config.yaml
head_dim: 96
intermediate_size: 768
hidden_act: "swiglu"
norm_place: "pre"
norm_eps: 1e-05
positions: "rope"
rope_theta: 10000.0
init_std_o: 0.00937
beta1: 0.9
weight_decay: 0.16
batch_tokens: 32768
Each number is 50 + 10 x the weight over the matrix's rms, rounded and kept within 0 to 99. Layers, rows and columns count from 0.

# layer 4 MLP up, 768x192, rms 0.0639, rows 173-209, columns 0-191
63 41 49 57 52 50 42 34 27 46 46 71 42 59 60 57 48 45 40 42 43 63 42 58 51 44 58 55 38 40 51 56 37 48 41 58 53 53 54 68 46 63 40 53 62 39 32 56 61 47 49 58 50 43 40 59 53 49 66 54 60 45 67 56 42 52 64 51 50 48 44 40 43 53 42 53 62 69 49 46 32 56 56 46 47 61 44 45 47 43 46 35 42 53 55 54 52 49 58 55 55 52 56 41 76 64 52 48 53 50 53 56 39 47 51 53 47 55 46 42 54 57 54 60 61 40 30 53 49 56 58 51 54 58 57 53 41 49 55 51 40 55 57 37 53 58 59 54 47 35 44 42 71 48 49 61 56 87 56 39 52 58 42 31 56 57 52 57 36 35 67 57 65 42 41 40 47 51 56 53 40 38 51 68 59 41 48 24 48 58 69 50
70 59 55 48 61 38 53 26 41 48 27 71 60 54 56 49 56 56 58 46 31 45 37 44 37 49 49 53 34 58 51 49 52 50 49 55 47 61 47 48 45 56 59 73 50 62 43 43 46 62 49 41 45 67 61 47 50 41 39 57 36 65 43 66 48 60 32 42 44 43 54 51 48 43 39 57 43 55 42 54 36 43 51 44 46 60 59 45 51 61 35 57 46 46 47 70 56 37 36 31 42 49 37 53 38 52 60 57 60 51 44 45 55 39 46 48 51 62 69 62 53 51 41 44 41 54 44 59 49 60 53 50 62 52 48 29 44 47 52 69 59 48 49 66 49 46 58 56 31 34 63 34 36 62 56 45 58 68 72 63 47 38 49 37 46 31 60 46 63 41 44 52 37 50 37 36 59 60 50 53 57 52 33 55 50 72 63 42 38 64 46 56
39 65 63 58 62 51 30 49 44 43 51 42 29 62 53 58 44 51 41 58 51 57 57 47 42 47 39 56 49 54 58 60 44 33 53 53 31 41 39 43 57 44 48 40 54 57 74 53 47 35 70 65 36 53 48 47 64 47 45 65 58 39 55 43 61 50 48 65 53 47 51 42 62 55 62 45 51 54 53 58 54 58 49 38 43 39 42 36 46 61 62 52 45 42 51 43 44 32 52 56 42 52 45 45 47 49 40 40 48 63 39 25 59 43 64 61 26 23 50 60 51 51 51 59 49 52 52 43 50 50 39 54 43 48 55 45 65 47 64 41 50 67 52 54 43 65 51 44 67 62 69 40 67 54 54 67 58 46 45 60 52 37 46 59 34 57 57 36 63 33 52 50 62 53 31 57 48 47 56 35 58 50 48 51 46 37 60 42 53 46 53 56
49 42 39 51 55 58 54 50 48 44 59 63 67 62 41 58 46 44 39 46 44 38 50 63 47 45 48 52 61 30 60 48 55 40 69 44 63 58 48 60 63 61 51 32 48 46 61 58 50 52 50 56 43 55 41 62 73 48 42 47 44 57 51 54 38 36 54 46 80 44 43 45 49 48 37 68 43 45 46 62 44 48 49 57 39 45 50 45 61 44 54 46 37 71 72 51 39 62 45 32 52 41 50 34 54 56 54 36 57 41 50 50 44 38 47 53 30 47 58 42 25 38 45 54 59 57 43 50 43 58 50 56 42 33 47 41 42 57 56 44 39 54 45 57 64 43 61 26 48 47 52 42 43 50 74 48 52 50 60 52 51 27 34 49 39 54 49 76 46 64 51 57 45 36 35 36 44 42 48 44 36 49 66 50 48 46 44 51 62 53 52 51
55 50 66 29 43 48 55 50 37 40 43 60 69 52 56 27 51 60 59 30 61 33 46 55 49 47 50 53 65 46 49 42 42 45 48 48 72 38 68 59 50 71 45 61 35 55 64 47 57 58 36 43 54 62 45 79 59 61 53 54 56 72 50 60 40 60 47 47 56 64 56 42 55 30 21 57 49 51 61 48 56 38 36 51 52 53 47 74 45 29 46 42 48 41 61 44 65 60 46 49 43 34 66 53 40 60 71 47 43 60 59 72 42 63 42 63 59 55 54 55 56 34 49 59 45 47 65 25 75 64 40 59 45 53 53 36 44 45 29 75 44 39 36 62 59 47 40 36 50 53 52 54 45 68 45 41 50 37 55 65 54 67 63 42 49 53 44 54 44 30 55 62 51 53 56 39 44 46 61 57 51 55 57 52 55 53 61 71 48 42 50 41
50 58 55 56 53 45 73 39 32 56 66 32 18 38 43 66 49 52 56 34 50 47 33 49 44 40 64 56 55 49 44 57 64 53 29 54 42 50 35 39 32 36 53 58 40 67 58 49 47 45 55 44 52 50 34 73 58 38 46 56 40 30 40 48 60 54 41 45 36 42 45 50 35 68 39 53 49 43 32 56 61 55 40 68 57 35 69 52 31 28 39 76 51 59 54 68 69 67 53 62 62 45 40 56 49 49 61 26 43 52 46 53 51 46 56 52 49 35 58 41 40 45 36 43 47 55 43 60 33 56 61 57 20 51 46 64 43 41 69 65 60 42 37 38 41 61 46 48 53 54 58 59 45 46 64 52 49 42 38 50 49 65 61 58 51 52 46 50 45 38 54 75 30 30 46 44 54 34 41 23 54 46 45 54 59 59 43 51 47 73 51 59
48 66 41 56 45 62 53 42 35 47 49 55 60 53 45 52 63 57 44 41 43 36 37 53 48 42 36 48 50 43 51 34 45 60 41 54 44 38 46 59 63 39 35 36 56 36 57 27 61 49 52 57 63 48 49 69 51 52 53 46 55 45 46 44 42 35 45 51 57 64 47 49 41 48 39 55 48 55 57 48 39 50 45 60 33 58 30 51 46 57 47 50 53 56 37 48 46 35 53 56 58 50 57 47 43 63 45 48 46 45 48 40 49 56 38 41 58 61 56 76 51 47 46 58 36 38 50 44 58 50 39 45 58 54 51 50 65 40 55 58 41 60 41 52 46 43 38 69 53 50 57 55 46 48 35 37 55 59 45 33 44 52 42 49 28 63 49 40 52 62 50 58 30 38 54 46 44 50 58 63 40 44 45 45 39 39 38 42 30 43 37 24
53 35 55 53 53 49 56 62 49 52 53 60 60 52 63 41 59 39 52 48 57 59 52 40 37 63 42 58 53 25 58 47 35 59 52 72 45 47 65 52 49 68 52 54 50 48 47 56 47 39 50 55 53 45 50 51 48 33 52 55 55 57 48 50 60 54 60 43 47 54 38 66 49 45 46 52 38 42 59 56 60 38 58 43 43 43 58 67 44 38 54 49 55 48 50 52 40 53 54 54 45 42 65 52 63 41 55 57 52 57 41 61 42 57 23 60 54 33 49 37 53 42 33 38 49 48 41 51 29 48 40 62 48 39 47 58 63 48 50 48 34 41 43 58 45 51 39 48 56 57 74 47 33 60 60 48 45 48 64 52 60 39 57 41 47 51 50 57 52 64 62 30 63 67 48 49 44 43 45 57 33 51 51 46 50 56 43 53 49 50 42 60
53 46 60 32 48 57 70 43 52 57 46 42 48 37 44 49 37 65 62 51 54 51 43 42 38 47 73 58 55 57 45 49 55 44 62 54 43 36 40 67 61 60 44 60 72 60 39 39 51 51 33 66 51 40 62 57 46 61 46 49 47 46 55 55 39 43 58 58 52 48 55 41 55 46 62 57 54 52 45 60 61 67 40 43 59 57 44 61 68 52 48 51 50 53 49 64 69 70 64 69 50 57 44 58 56 40 36 57 46 51 51 57 47 57 57 62 46 30 66 54 66 47 63 41 57 44 36 41 48 66 47 35 47 62 52 25 56 52 45 45 43 56 56 49 40 67 51 46 50 52 48 65 56 33 47 43 55 59 42 72 46 31 49 59 34 47 58 53 49 45 36 44 53 48 62 56 44 57 55 41 49 52 24 61 36 48 64 11 66 55 44 39
17 62 41 48 33 48 47 53 57 40 45 58 63 43 33 44 39 68 55 55 59 58 44 50 65 59 55 48 61 52 35 46 55 47 50 39 59 34 60 60 50 55 51 38 50 52 43 45 47 45 49 70 57 51 59 68 55 60 60 56 63 30 36 36 68 43 43 41 32 43 50 66 49 49 42 44 53 27 51 54 53 63 44 68 38 54 48 40 51 73 41 44 46 42 55 68 48 41 56 54 47 47 72 59 24 43 47 49 60 36 53 53 50 50 50 59 44 55 44 59 47 57 63 74 63 35 49 40 48 50 53 43 34 42 43 48 61 30 53 49 52 55 54 57 57 47 36 44 40 44 40 52 52 56 52 36 38 55 51 41 62 48 44 44 49 55 53 47 62 50 56 48 40 37 33 47 37 51 47 63 65 51 59 55 38 56 46 65 52 49 45 59
41 36 41 53 51 53 34 63 49 64 47 43 51 51 42 66 65 47 42 52 43 49 49 45 55 62 29 48 49 33 55 48 30 48 58 47 48 38 56 44 59 37 47 53 52 51 19 33 35 44 59 56 55 24 35 49 37 71 43 52 46 41 64 57 56 63 47 63 57 55 38 46 45 49 44 41 40 63 57 42 38 65 37 52 53 57 54 58 37 55 56 47 53 21 48 53 59 48 50 60 57 55 42 70 52 42 59 40 60 46 48 56 74 45 58 44 41 48 27 47 50 42 37 37 47 49 47 43 57 48 42 62 65 41 43 50 51 55 35 61 50 67 27 57 55 28 50 66 55 45 39 59 42 56 32 44 45 51 56 25 39 51 64 38 62 45 31 51 45 50 63 28 40 64 67 38 35 32 56 58 58 43 51 41 52 45 54 45 61 43 49 66
48 53 53 42 48 34 41 62 37 39 42 53 61 50 61 40 58 51 74 72 39 38 57 56 53 61 56 58 47 53 52 44 36 45 45 47 61 45 58 45 48 51 44 61 45 33 49 52 65 46 35 50 39 62 79 26 51 28 46 49 46 59 66 37 43 51 59 59 64 59 55 46 59 57 62 36 45 45 56 60 36 38 37 45 47 47 63 73 55 19 50 51 57 36 50 39 53 24 50 59 46 52 57 64 53 49 50 52 51 50 44 64 42 26 50 45 40 46 52 51 63 59 53 49 31 45 38 37 50 29 30 53 42 36 54 52 52 44 68 26 42 56 55 44 53 31 54 63 56 43 61 38 54 58 48 41 47 35 55 59 67 65 36 49 56 42 35 62 77 59 43 68 56 40 43 51 51 57 47 29 50 59 30 58 63 57 66 51 46 46 30 33
48 57 38 45 25 42 44 69 44 55 63 47 53 63 52 48 60 67 32 49 44 49 53 54 50 54 35 59 42 54 35 54 39 56 46 38 47 44 50 49 41 58 55 54 46 55 48 45 42 49 48 56 57 58 56 62 46 71 56 49 33 38 49 65 45 44 61 57 41 57 31 56 53 45 43 50 35 48 44 53 47 57 52 42 57 55 54 61 43 42 52 51 47 38 53 57 54 41 31 45 49 25 52 63 49 45 52 41 36 54 45 40 82 44 41 39 37 53 43 49 74 74 51 43 48 51 49 39 64 36 47 49 34 67 44 51 34 52 64 47 58 43 51 47 63 56 37 64 52 65 43 44 47 51 59 60 55 52 36 48 37 50 55 51 42 45 33 50 48 50 33 36 55 39 53 41 47 43 32 46 51 58 40 39 71 52 80 60 11 54 42 40
43 59 45 50 52 61 55 40 42 59 54 54 52 67 42 65 49 57 54 64 52 46 50 48 54 59 42 59 49 42 54 53 35 53 56 49 61 49 58 56 65 53 46 47 53 49 41 47 57 30 44 64 54 53 42 36 33 50 35 50 40 52 53 47 59 56 34 60 65 56 40 40 64 50 42 43 43 59 45 49 41 44 48 55 44 43 57 46 60 65 71 65 40 49 43 62 54 46 51 59 50 43 50 38 48 43 39 58 43 73 34 45 63 37 40 41 46 33 46 40 55 44 32 55 46 34 48 59 82 52 35 61 55 54 58 49 56 36 42 72 47 50 32 35 54 51 63 57 63 56 50 53 47 36 37 41 31 56 40 56 37 56 41 58 59 46 61 67 55 51 47 57 47 47 57 40 46 46 50 53 45 26 51 34 46 51 57 50 45 54 57 50
54 54 39 45 74 44 51 46 38 49 58 60 37 46 56 51 68 46 58 52 74 49 46 55 45 46 52 62 49 60 45 71 49 54 59 35 70 63 63 63 43 33 50 45 60 43 51 37 32 43 60 38 50 42 37 85 68 42 57 55 51 69 58 29 44 56 63 62 61 49 52 63 59 33 59 46 56 66 55 45 69 52 48 63 53 71 67 46 57 42 49 33 61 53 56 38 62 64 60 44 49 53 53 40 48 44 54 46 60 69 53 55 38 60 38 35 44 46 57 39 49 40 64 56 60 58 59 51 64 43 54 34 56 51 44 44 35 53 49 49 40 65 37 51 52 51 54 30 61 53 40 59 40 33 49 62 72 62 32 50 51 68 42 58 50 47 57 36 47 57 47 71 54 49 40 62 53 45 39 40 49 56 69 45 41 55 45 39 53 36 66 43
68 32 57 52 58 46 45 43 53 52 58 35 52 47 50 55 56 49 55 56 43 53 56 48 48 58 39 52 49 48 41 44 57 67 55 36 70 46 40 46 54 54 39 34 57 55 50 58 50 47 43 58 62 52 65 45 54 52 48 49 53 38 46 50 29 41 66 63 59 41 59 51 52 49 56 60 45 52 54 58 51 42 55 63 62 53 53 48 44 60 54 52 50 49 67 37 42 46 57 55 81 51 45 44 53 62 43 65 36 51 53 50 53 67 43 41 45 44 62 47 55 56 60 52 34 38 55 47 60 75 55 47 56 52 64 33 51 38 45 44 39 45 39 41 41 68 67 40 52 50 50 52 58 71 58 47 63 50 37 37 69 51 46 56 46 38 55 40 38 48 62 65 58 58 43 25 40 57 48 60 44 33 42 54 47 56 47 46 44 66 58 25
46 35 53 62 57 36 47 47 44 52 70 36 51 58 53 44 36 49 49 60 20 43 49 41 60 58 56 43 38 46 44 57 42 59 46 42 54 48 44 45 56 39 50 50 49 52 49 52 41 22 33 57 53 48 51 26 64 62 60 56 61 46 59 49 56 38 41 46 60 49 55 57 51 39 35 41 47 43 47 54 39 58 47 55 66 41 34 34 49 50 57 45 47 58 54 43 41 52 44 39 56 59 42 61 40 53 52 60 50 41 59 54 56 48 38 28 52 51 56 62 36 46 44 58 51 65 52 22 39 45 68 48 62 19 52 48 47 59 47 32 45 41 61 40 59 59 46 45 41 56 55 48 59 47 41 44 36 42 73 56 54 36 41 55 48 48 68 55 63 54 56 43 45 51 53 44 54 60 47 53 59 58 59 53 48 47 50 40 50 47 44 50
52 39 38 44 44 51 52 52 67 68 50 76 53 61 70 52 45 45 52 38 40 56 44 56 44 47 52 39 57 44 55 52 46 56 36 49 45 51 40 50 44 61 40 64 53 59 42 48 52 60 56 62 53 53 46 44 45 54 35 39 52 33 47 34 52 45 71 50 49 40 41 51 60 45 50 61 42 52 59 51 35 62 52 44 53 47 37 35 47 48 51 54 51 49 51 55 52 44 41 47 41 40 39 40 43 69 34 30 43 41 49 63 36 38 50 39 56 47 23 54 47 44 47 48 67 43 57 41 59 55 47 56 45 62 41 48 45 42 45 57 58 53 39 59 38 48 58 30 46 47 42 40 70 43 27 45 49 39 45 42 28 39 55 44 56 46 65 43 48 56 50 49 51 52 39 47 49 43 48 58 59 35 67 74 48 46 66 53 50 50 54 49
49 34 48 61 53 55 62 33 55 46 39 54 24 52 47 44 43 60 52 32 54 50 33 32 24 44 60 58 47 37 37 38 66 35 52 51 36 28 46 67 42 43 47 42 56 49 60 53 50 43 57 68 49 51 60 47 50 69 47 51 56 45 39 53 36 45 52 39 49 53 42 42 52 47 48 45 59 60 45 59 53 48 45 39 35 54 53 39 49 57 46 47 39 45 38 65 65 59 51 54 58 57 52 50 58 49 42 54 49 55 37 69 59 61 48 48 53 73 48 50 52 45 64 65 49 64 56 35 60 55 54 49 35 38 26 40 60 64 41 66 58 41 54 54 38 64 57 50 55 51 44 41 34 52 68 43 47 47 45 45 44 40 41 50 61 25 62 42 48 52 56 42 47 47 36 52 52 55 32 46 41 54 68 52 62 55 54 41 51 49 52 44
57 50 65 46 61 28 55 35 62 44 63 59 48 52 63 45 34 52 64 38 39 41 69 70 54 49 63 43 45 52 60 54 49 72 39 51 58 54 69 56 61 61 56 58 44 49 47 46 75 47 49 53 57 48 53 42 55 54 49 61 59 57 45 49 62 67 51 31 48 45 50 45 35 54 60 51 44 54 45 37 52 47 39 60 62 38 49 61 34 48 63 56 47 46 57 65 69 48 73 61 51 43 48 36 42 42 39 48 40 71 55 62 52 33 68 56 68 46 35 53 54 51 51 28 44 40 38 66 47 42 29 48 44 27 59 58 62 53 51 46 34 56 52 62 60 28 55 42 56 20 55 54 45 52 40 33 33 40 41 37 42 57 43 52 44 47 48 61 42 52 50 64 66 47 38 59 51 58 54 43 40 38 33 57 73 55 33 63 68 58 44 53
52 55 39 49 55 55 50 39 38 47 32 47 66 43 48 46 26 60 51 27 51 35 41 49 42 62 31 53 36 54 66 66 62 61 51 47 61 54 49 32 42 35 43 46 66 49 63 77 54 52 41 29 63 40 38 55 52 46 48 37 63 50 51 48 39 45 39 51 47 57 39 58 60 42 56 57 51 52 56 54 68 63 53 36 52 61 40 42 53 45 66 58 47 41 55 55 56 63 53 47 50 46 51 60 42 53 43 43 54 40 43 38 65 59 30 63 59 59 52 45 61 36 67 64 49 58 31 48 55 55 61 56 41 56 45 38 40 46 51 53 39 40 49 46 50 54 34 45 61 44 43 45 41 51 71 39 53 39 48 54 28 66 42 51 52 65 42 31 62 48 43 46 54 40 54 63 47 44 57 56 44 55 59 38 63 54 41 51 37 53 53 47
54 38 21 47 44 67 40 43 38 47 42 53 37 26 49 44 45 54 33 49 44 51 56 61 59 57 76 53 46 63 54 26 34 64 40 48 50 49 46 32 56 49 36 40 45 45 59 53 35 44 42 51 50 53 49 45 53 33 43 49 56 50 45 62 54 49 49 54 55 66 48 42 55 40 58 51 47 49 40 65 48 63 77 44 37 42 33 47 47 59 52 55 56 38 63 49 45 43 37 57 48 38 62 39 67 68 38 65 52 57 62 55 40 42 45 29 43 64 48 44 47 65 63 37 39 53 58 44 52 43 55 50 44 51 60 51 51 45 36 52 45 43 52 61 62 54 42 45 43 49 37 54 55 56 30 62 48 54 37 51 47 49 51 40 57 39 49 44 54 48 62 41 43 51 36 40 51 58 45 49 76 62 42 55 61 48 58 46 51 42 37 39
35 50 51 47 31 54 65 56 35 56 27 51 45 64 55 59 49 45 47 51 63 56 64 38 43 24 51 47 21 42 59 25 63 70 52 52 48 63 38 44 53 36 54 65 35 47 47 46 45 54 47 47 47 43 27 47 58 49 57 47 52 55 51 56 45 46 50 62 52 64 62 40 69 44 51 44 53 46 49 42 48 65 35 46 43 52 58 45 41 57 55 48 44 49 66 80 55 39 67 56 47 45 38 54 50 50 69 43 54 54 44 49 47 38 46 45 62 41 64 47 46 50 41 58 56 59 44 34 62 61 42 54 54 57 59 47 43 54 63 37 44 51 43 45 58 58 49 39 40 49 34 57 40 54 42 66 48 40 58 33 49 43 56 52 60 46 42 47 61 67 46 53 41 42 51 46 32 38 35 54 55 48 43 32 52 45 32 56 54 35 51 47
60 26 45 49 38 42 54 55 31 66 59 54 51 65 66 69 58 58 59 44 33 53 42 57 35 55 51 46 39 55 44 51 67 55 31 73 69 50 49 41 39 46 57 62 51 23 54 49 56 31 60 50 57 61 55 51 53 54 53 46 23 50 41 57 39 73 41 61 37 53 38 60 29 51 50 56 32 53 64 50 42 55 53 33 60 44 47 40 62 45 53 47 33 43 50 59 66 60 59 67 49 43 50 58 50 66 42 58 39 56 58 51 62 42 48 46 47 50 42 34 55 54 44 56 57 75 50 47 44 50 52 49 43 59 65 61 46 41 37 61 46 36 33 55 60 49 57 52 55 69 51 49 61 41 54 55 47 50 29 38 45 67 52 37 64 57 35 49 29 53 37 41 45 41 54 37 65 47 43 40 43 52 69 57 61 40 65 44 67 53 60 40
54 50 46 26 53 46 49 36 45 27 49 60 49 55 40 45 48 64 60 33 54 45 57 43 37 65 55 48 35 40 58 71 38 59 40 52 51 35 48 44 64 71 56 59 52 62 52 37 48 45 56 59 39 36 59 39 56 66 49 55 41 30 35 46 43 44 49 46 43 60 35 49 47 62 59 46 52 53 47 60 23 66 56 54 59 25 36 40 38 57 58 48 63 51 45 49 51 43 56 53 30 58 64 50 42 68 61 41 50 36 58 46 58 57 55 49 47 62 48 41 56 52 63 48 55 49 48 54 56 56 52 64 52 54 34 47 64 46 44 61 64 41 33 37 61 56 61 51 44 42 58 37 34 41 71 44 42 65 45 47 52 51 56 64 61 40 54 74 58 26 48 37 59 45 44 62 48 41 52 58 51 46 59 59 48 54 49 53 46 41 65 63
41 67 44 52 56 51 65 61 45 40 40 50 42 52 49 51 59 46 40 32 50 52 41 53 52 59 27 53 55 46 60 39 50 59 71 54 43 63 51 58 33 50 51 41 53 44 46 43 72 58 60 51 43 39 43 56 49 52 54 56 55 52 48 56 41 47 11 45 53 43 59 43 63 62 62 46 55 49 52 43 58 59 46 37 40 41 38 50 53 54 58 51 57 45 46 52 43 43 47 46 57 48 44 51 51 43 60 58 39 58 66 45 72 55 42 47 56 46 56 51 34 54 57 45 58 51 33 46 67 38 48 31 52 59 42 53 52 48 48 55 44 59 57 50 56 44 51 59 58 51 56 58 41 43 45 48 51 26 60 43 62 46 51 59 35 74 51 64 44 65 38 59 62 54 47 53 50 32 42 41 42 51 52 46 50 45 55 48 40 52 52 53
53 53 29 46 35 56 49 60 50 41 62 51 37 44 46 45 68 48 51 46 40 51 72 56 47 52 63 33 49 62 39 43 63 62 31 47 48 57 26 44 40 51 66 59 44 58 58 53 34 35 52 42 53 54 61 54 30 58 54 47 38 63 51 57 49 50 61 62 54 39 47 52 68 59 49 38 22 48 61 60 45 53 49 51 42 40 56 53 45 54 48 61 46 62 61 47 73 44 53 51 48 77 37 58 60 59 55 40 34 42 37 54 31 27 47 63 63 43 43 53 55 53 50 42 41 43 75 45 48 51 43 48 44 38 45 60 31 52 50 56 37 43 63 59 53 27 44 49 32 64 47 34 59 41 61 50 47 51 57 63 46 54 43 44 41 49 48 56 39 42 50 49 49 50 46 43 49 59 63 43 56 48 46 60 52 62 39 68 56 54 37 40
59 54 44 58 44 54 18 57 62 38 61 56 61 53 49 47 66 61 47 56 52 48 36 48 53 53 56 48 36 40 58 45 56 65 44 40 52 44 63 74 66 74 54 46 39 59 36 43 50 56 45 54 58 48 43 42 50 56 32 50 64 59 58 42 46 46 56 66 63 51 48 55 56 49 44 50 42 60 50 51 50 57 52 35 36 67 42 61 51 39 57 44 63 37 53 38 43 38 57 45 50 60 60 40 38 62 42 44 53 45 67 64 57 38 50 38 38 40 45 33 48 49 50 62 44 53 42 43 63 48 57 34 65 63 54 54 49 36 55 60 64 40 49 44 57 24 47 47 52 56 49 45 53 72 54 58 47 44 42 58 59 61 35 34 44 34 50 63 41 46 48 24 47 43 45 53 45 52 45 41 41 35 53 60 45 54 55 47 50 48 47 63
58 38 48 56 53 52 57 45 39 52 50 42 55 66 51 72 56 47 52 62 54 44 50 49 41 35 51 64 43 54 41 31 56 38 53 49 61 56 37 44 53 46 55 39 59 49 42 55 47 46 58 32 55 62 49 46 59 30 68 29 36 52 47 50 50 38 63 51 74 53 39 53 38 39 51 60 49 41 46 52 49 49 37 50 50 54 49 36 49 42 34 55 48 60 49 52 42 70 61 50 58 71 50 68 61 39 62 62 34 35 55 66 54 65 51 60 71 65 42 49 45 44 28 55 56 24 61 51 55 45 64 47 60 45 57 48 28 44 52 45 33 52 39 39 50 63 62 48 47 56 42 40 37 46 54 57 50 49 40 40 36 51 62 43 47 48 62 47 56 55 68 51 52 56 49 49 39 44 53 59 46 47 48 48 45 57 44 38 46 50 58 42
51 49 54 57 50 50 44 40 28 52 53 47 41 56 48 47 59 38 37 52 60 48 42 47 40 37 41 60 53 55 47 56 57 39 49 50 42 60 53 38 45 37 54 54 35 52 50 41 50 52 54 47 55 52 62 35 61 39 45 58 32 64 38 58 51 59 51 49 51 47 38 47 32 50 48 39 48 46 45 47 54 62 43 40 55 47 69 41 36 64 51 49 48 55 59 47 44 45 41 50 58 28 47 56 34 45 45 61 33 62 80 56 56 63 50 48 55 55 38 40 38 35 51 57 49 56 37 59 47 43 44 36 52 52 52 40 44 45 43 72 40 49 54 54 50 59 57 58 62 51 55 56 47 56 63 59 33 51 56 59 46 47 50 49 50 52 37 59 66 55 45 57 54 44 50 70 54 45 48 30 49 58 62 48 34 46 53 37 38 56 62 59
64 71 42 46 39 45 26 48 49 48 49 53 41 47 46 51 48 37 58 55 49 48 43 61 47 33 52 57 56 44 57 50 58 64 42 42 55 40 49 53 48 52 55 39 46 52 39 49 60 46 61 47 41 41 41 50 55 62 29 68 49 54 52 31 58 44 49 59 42 70 43 53 58 41 57 55 47 42 22 65 35 40 72 40 44 41 65 69 31 42 40 48 46 68 67 24 58 47 33 51 27 54 61 55 50 52 63 48 38 41 47 57 29 54 44 50 46 27 42 46 63 41 43 58 37 42 45 54 41 53 37 43 41 61 56 70 55 71 50 49 38 61 48 49 46 26 31 52 57 63 55 69 42 56 44 66 32 51 76 68 67 47 55 45 30 47 23 60 63 52 58 50 34 41 39 48 65 53 64 48 60 47 44 46 68 33 43 42 45 39 46 43
45 43 51 49 63 54 57 75 41 34 49 45 41 45 64 53 65 68 50 74 58 41 69 56 56 48 20 42 49 44 42 28 42 46 69 64 43 49 56 57 26 49 47 38 46 68 40 59 59 41 50 53 58 46 60 47 53 45 69 35 49 31 63 42 47 45 52 68 62 50 47 69 58 34 39 49 46 52 65 50 73 62 53 71 54 54 51 49 34 73 62 58 37 47 50 52 68 44 52 41 55 35 29 47 43 52 39 63 56 44 53 54 56 76 53 65 63 37 45 49 40 67 58 70 61 52 42 35 60 60 44 46 51 58 39 58 36 54 46 41 40 46 45 50 57 31 44 34 65 47 54 61 43 35 47 67 43 32 46 18 52 66 52 56 53 41 31 56 65 60 48 45 41 49 60 36 42 45 42 43 46 32 55 42 79 43 60 71 56 69 45 69
60 36 45 50 42 56 70 62 31 57 51 72 55 53 53 61 40 46 66 61 47 50 52 50 39 36 51 36 54 51 41 51 43 66 54 58 43 55 59 53 21 51 59 51 46 54 40 39 44 41 44 65 60 47 51 55 54 60 37 44 61 45 34 36 46 31 53 48 39 50 56 37 36 55 55 64 45 65 33 52 47 66 48 54 41 36 45 39 50 57 44 55 36 42 65 51 62 43 41 49 33 48 45 51 47 56 58 25 47 47 58 54 49 64 60 61 45 45 32 49 53 67 69 49 46 46 44 53 46 48 40 52 35 62 46 61 56 60 39 51 64 36 65 38 65 50 63 58 42 70 52 53 49 46 59 42 54 57 43 36 34 60 47 36 50 42 47 43 52 65 58 50 55 55 34 52 43 49 44 65 61 53 38 41 65 40 41 44 67 43 64 57
49 48 30 66 48 48 33 55 51 51 46 56 71 57 42 57 53 71 35 63 55 31 22 59 55 43 32 48 57 55 62 40 45 48 64 63 47 44 60 50 41 56 59 35 59 50 62 46 64 49 50 65 36 51 52 55 67 69 47 51 64 58 53 40 35 56 64 45 56 58 64 51 52 52 46 54 43 45 36 51 45 63 50 63 48 54 52 52 47 62 57 39 40 38 60 51 50 40 38 50 57 20 52 48 45 45 60 59 56 48 41 62 62 51 51 51 26 26 37 57 54 51 46 45 53 52 37 26 69 61 62 50 59 53 47 58 47 70 36 57 34 72 50 41 54 39 57 50 55 53 43 43 25 53 55 32 39 52 53 52 53 49 48 48 53 37 50 71 50 42 38 60 58 48 39 55 31 45 52 43 39 58 40 44 58 50 51 23 49 45 53 27
45 43 48 56 75 53 43 56 56 52 43 41 60 51 52 37 49 48 42 37 45 66 39 43 50 42 48 43 51 50 48 42 43 40 58 42 55 45 55 38 62 53 46 49 37 47 69 60 39 48 41 62 47 39 42 48 55 57 37 54 41 49 58 60 43 69 62 62 54 58 48 41 56 54 42 56 36 34 50 57 40 63 48 31 44 54 57 57 45 43 54 36 48 52 44 45 29 45 36 68 58 56 59 50 38 53 70 69 40 56 45 60 51 59 40 57 36 52 49 54 37 45 49 63 42 52 58 58 60 44 73 42 63 68 57 61 67 69 37 56 60 36 52 54 59 44 44 48 42 57 48 52 34 63 52 53 63 52 52 31 37 44 46 54 50 30 51 32 57 41 48 36 48 46 50 54 37 71 62 50 38 56 82 40 46 36 39 53 70 54 55 51
51 59 54 64 66 46 41 60 44 54 62 42 47 61 44 44 47 50 42 48 48 39 62 38 44 56 49 54 43 49 47 73 45 49 38 37 48 48 39 61 61 41 55 24 41 49 57 47 39 54 61 29 59 51 47 54 59 49 61 58 45 57 59 65 60 50 39 37 49 35 59 52 49 65 41 46 53 53 50 46 55 49 67 49 37 62 67 41 47 49 68 50 33 52 40 48 57 43 47 29 28 55 46 60 44 42 49 42 42 44 51 40 54 51 54 48 58 42 59 58 43 47 66 64 60 70 41 57 43 43 35 50 62 50 48 53 58 47 67 50 49 50 41 39 50 71 55 56 57 38 49 45 33 55 48 65 59 49 62 52 75 49 66 63 48 42 38 56 56 52 56 50 57 51 73 59 49 61 55 44 58 55 51 40 56 56 42 51 36 56 49 54
43 50 47 76 52 55 43 61 45 47 54 53 41 55 50 43 32 41 57 41 55 39 55 46 67 63 40 50 60 36 68 48 43 50 47 36 47 58 44 52 52 61 49 25 64 49 63 38 42 34 57 54 43 42 61 54 66 44 70 39 35 67 65 52 63 54 62 50 49 59 47 42 46 70 73 73 54 54 73 34 49 57 58 55 47 56 53 42 37 63 56 55 52 57 48 55 44 54 49 34 43 40 60 54 33 54 40 56 54 47 43 56 54 52 44 47 49 49 59 47 50 22 39 49 41 42 46 57 47 61 52 40 47 56 54 31 37 47 38 72 43 68 52 56 63 37 50 53 51 45 35 57 43 63 51 50 43 30 55 44 68 49 42 65 37 50 36 39 67 63 58 53 59 48 55 54 40 49 47 44 21 51 54 44 48 31 44 61 48 46 49 60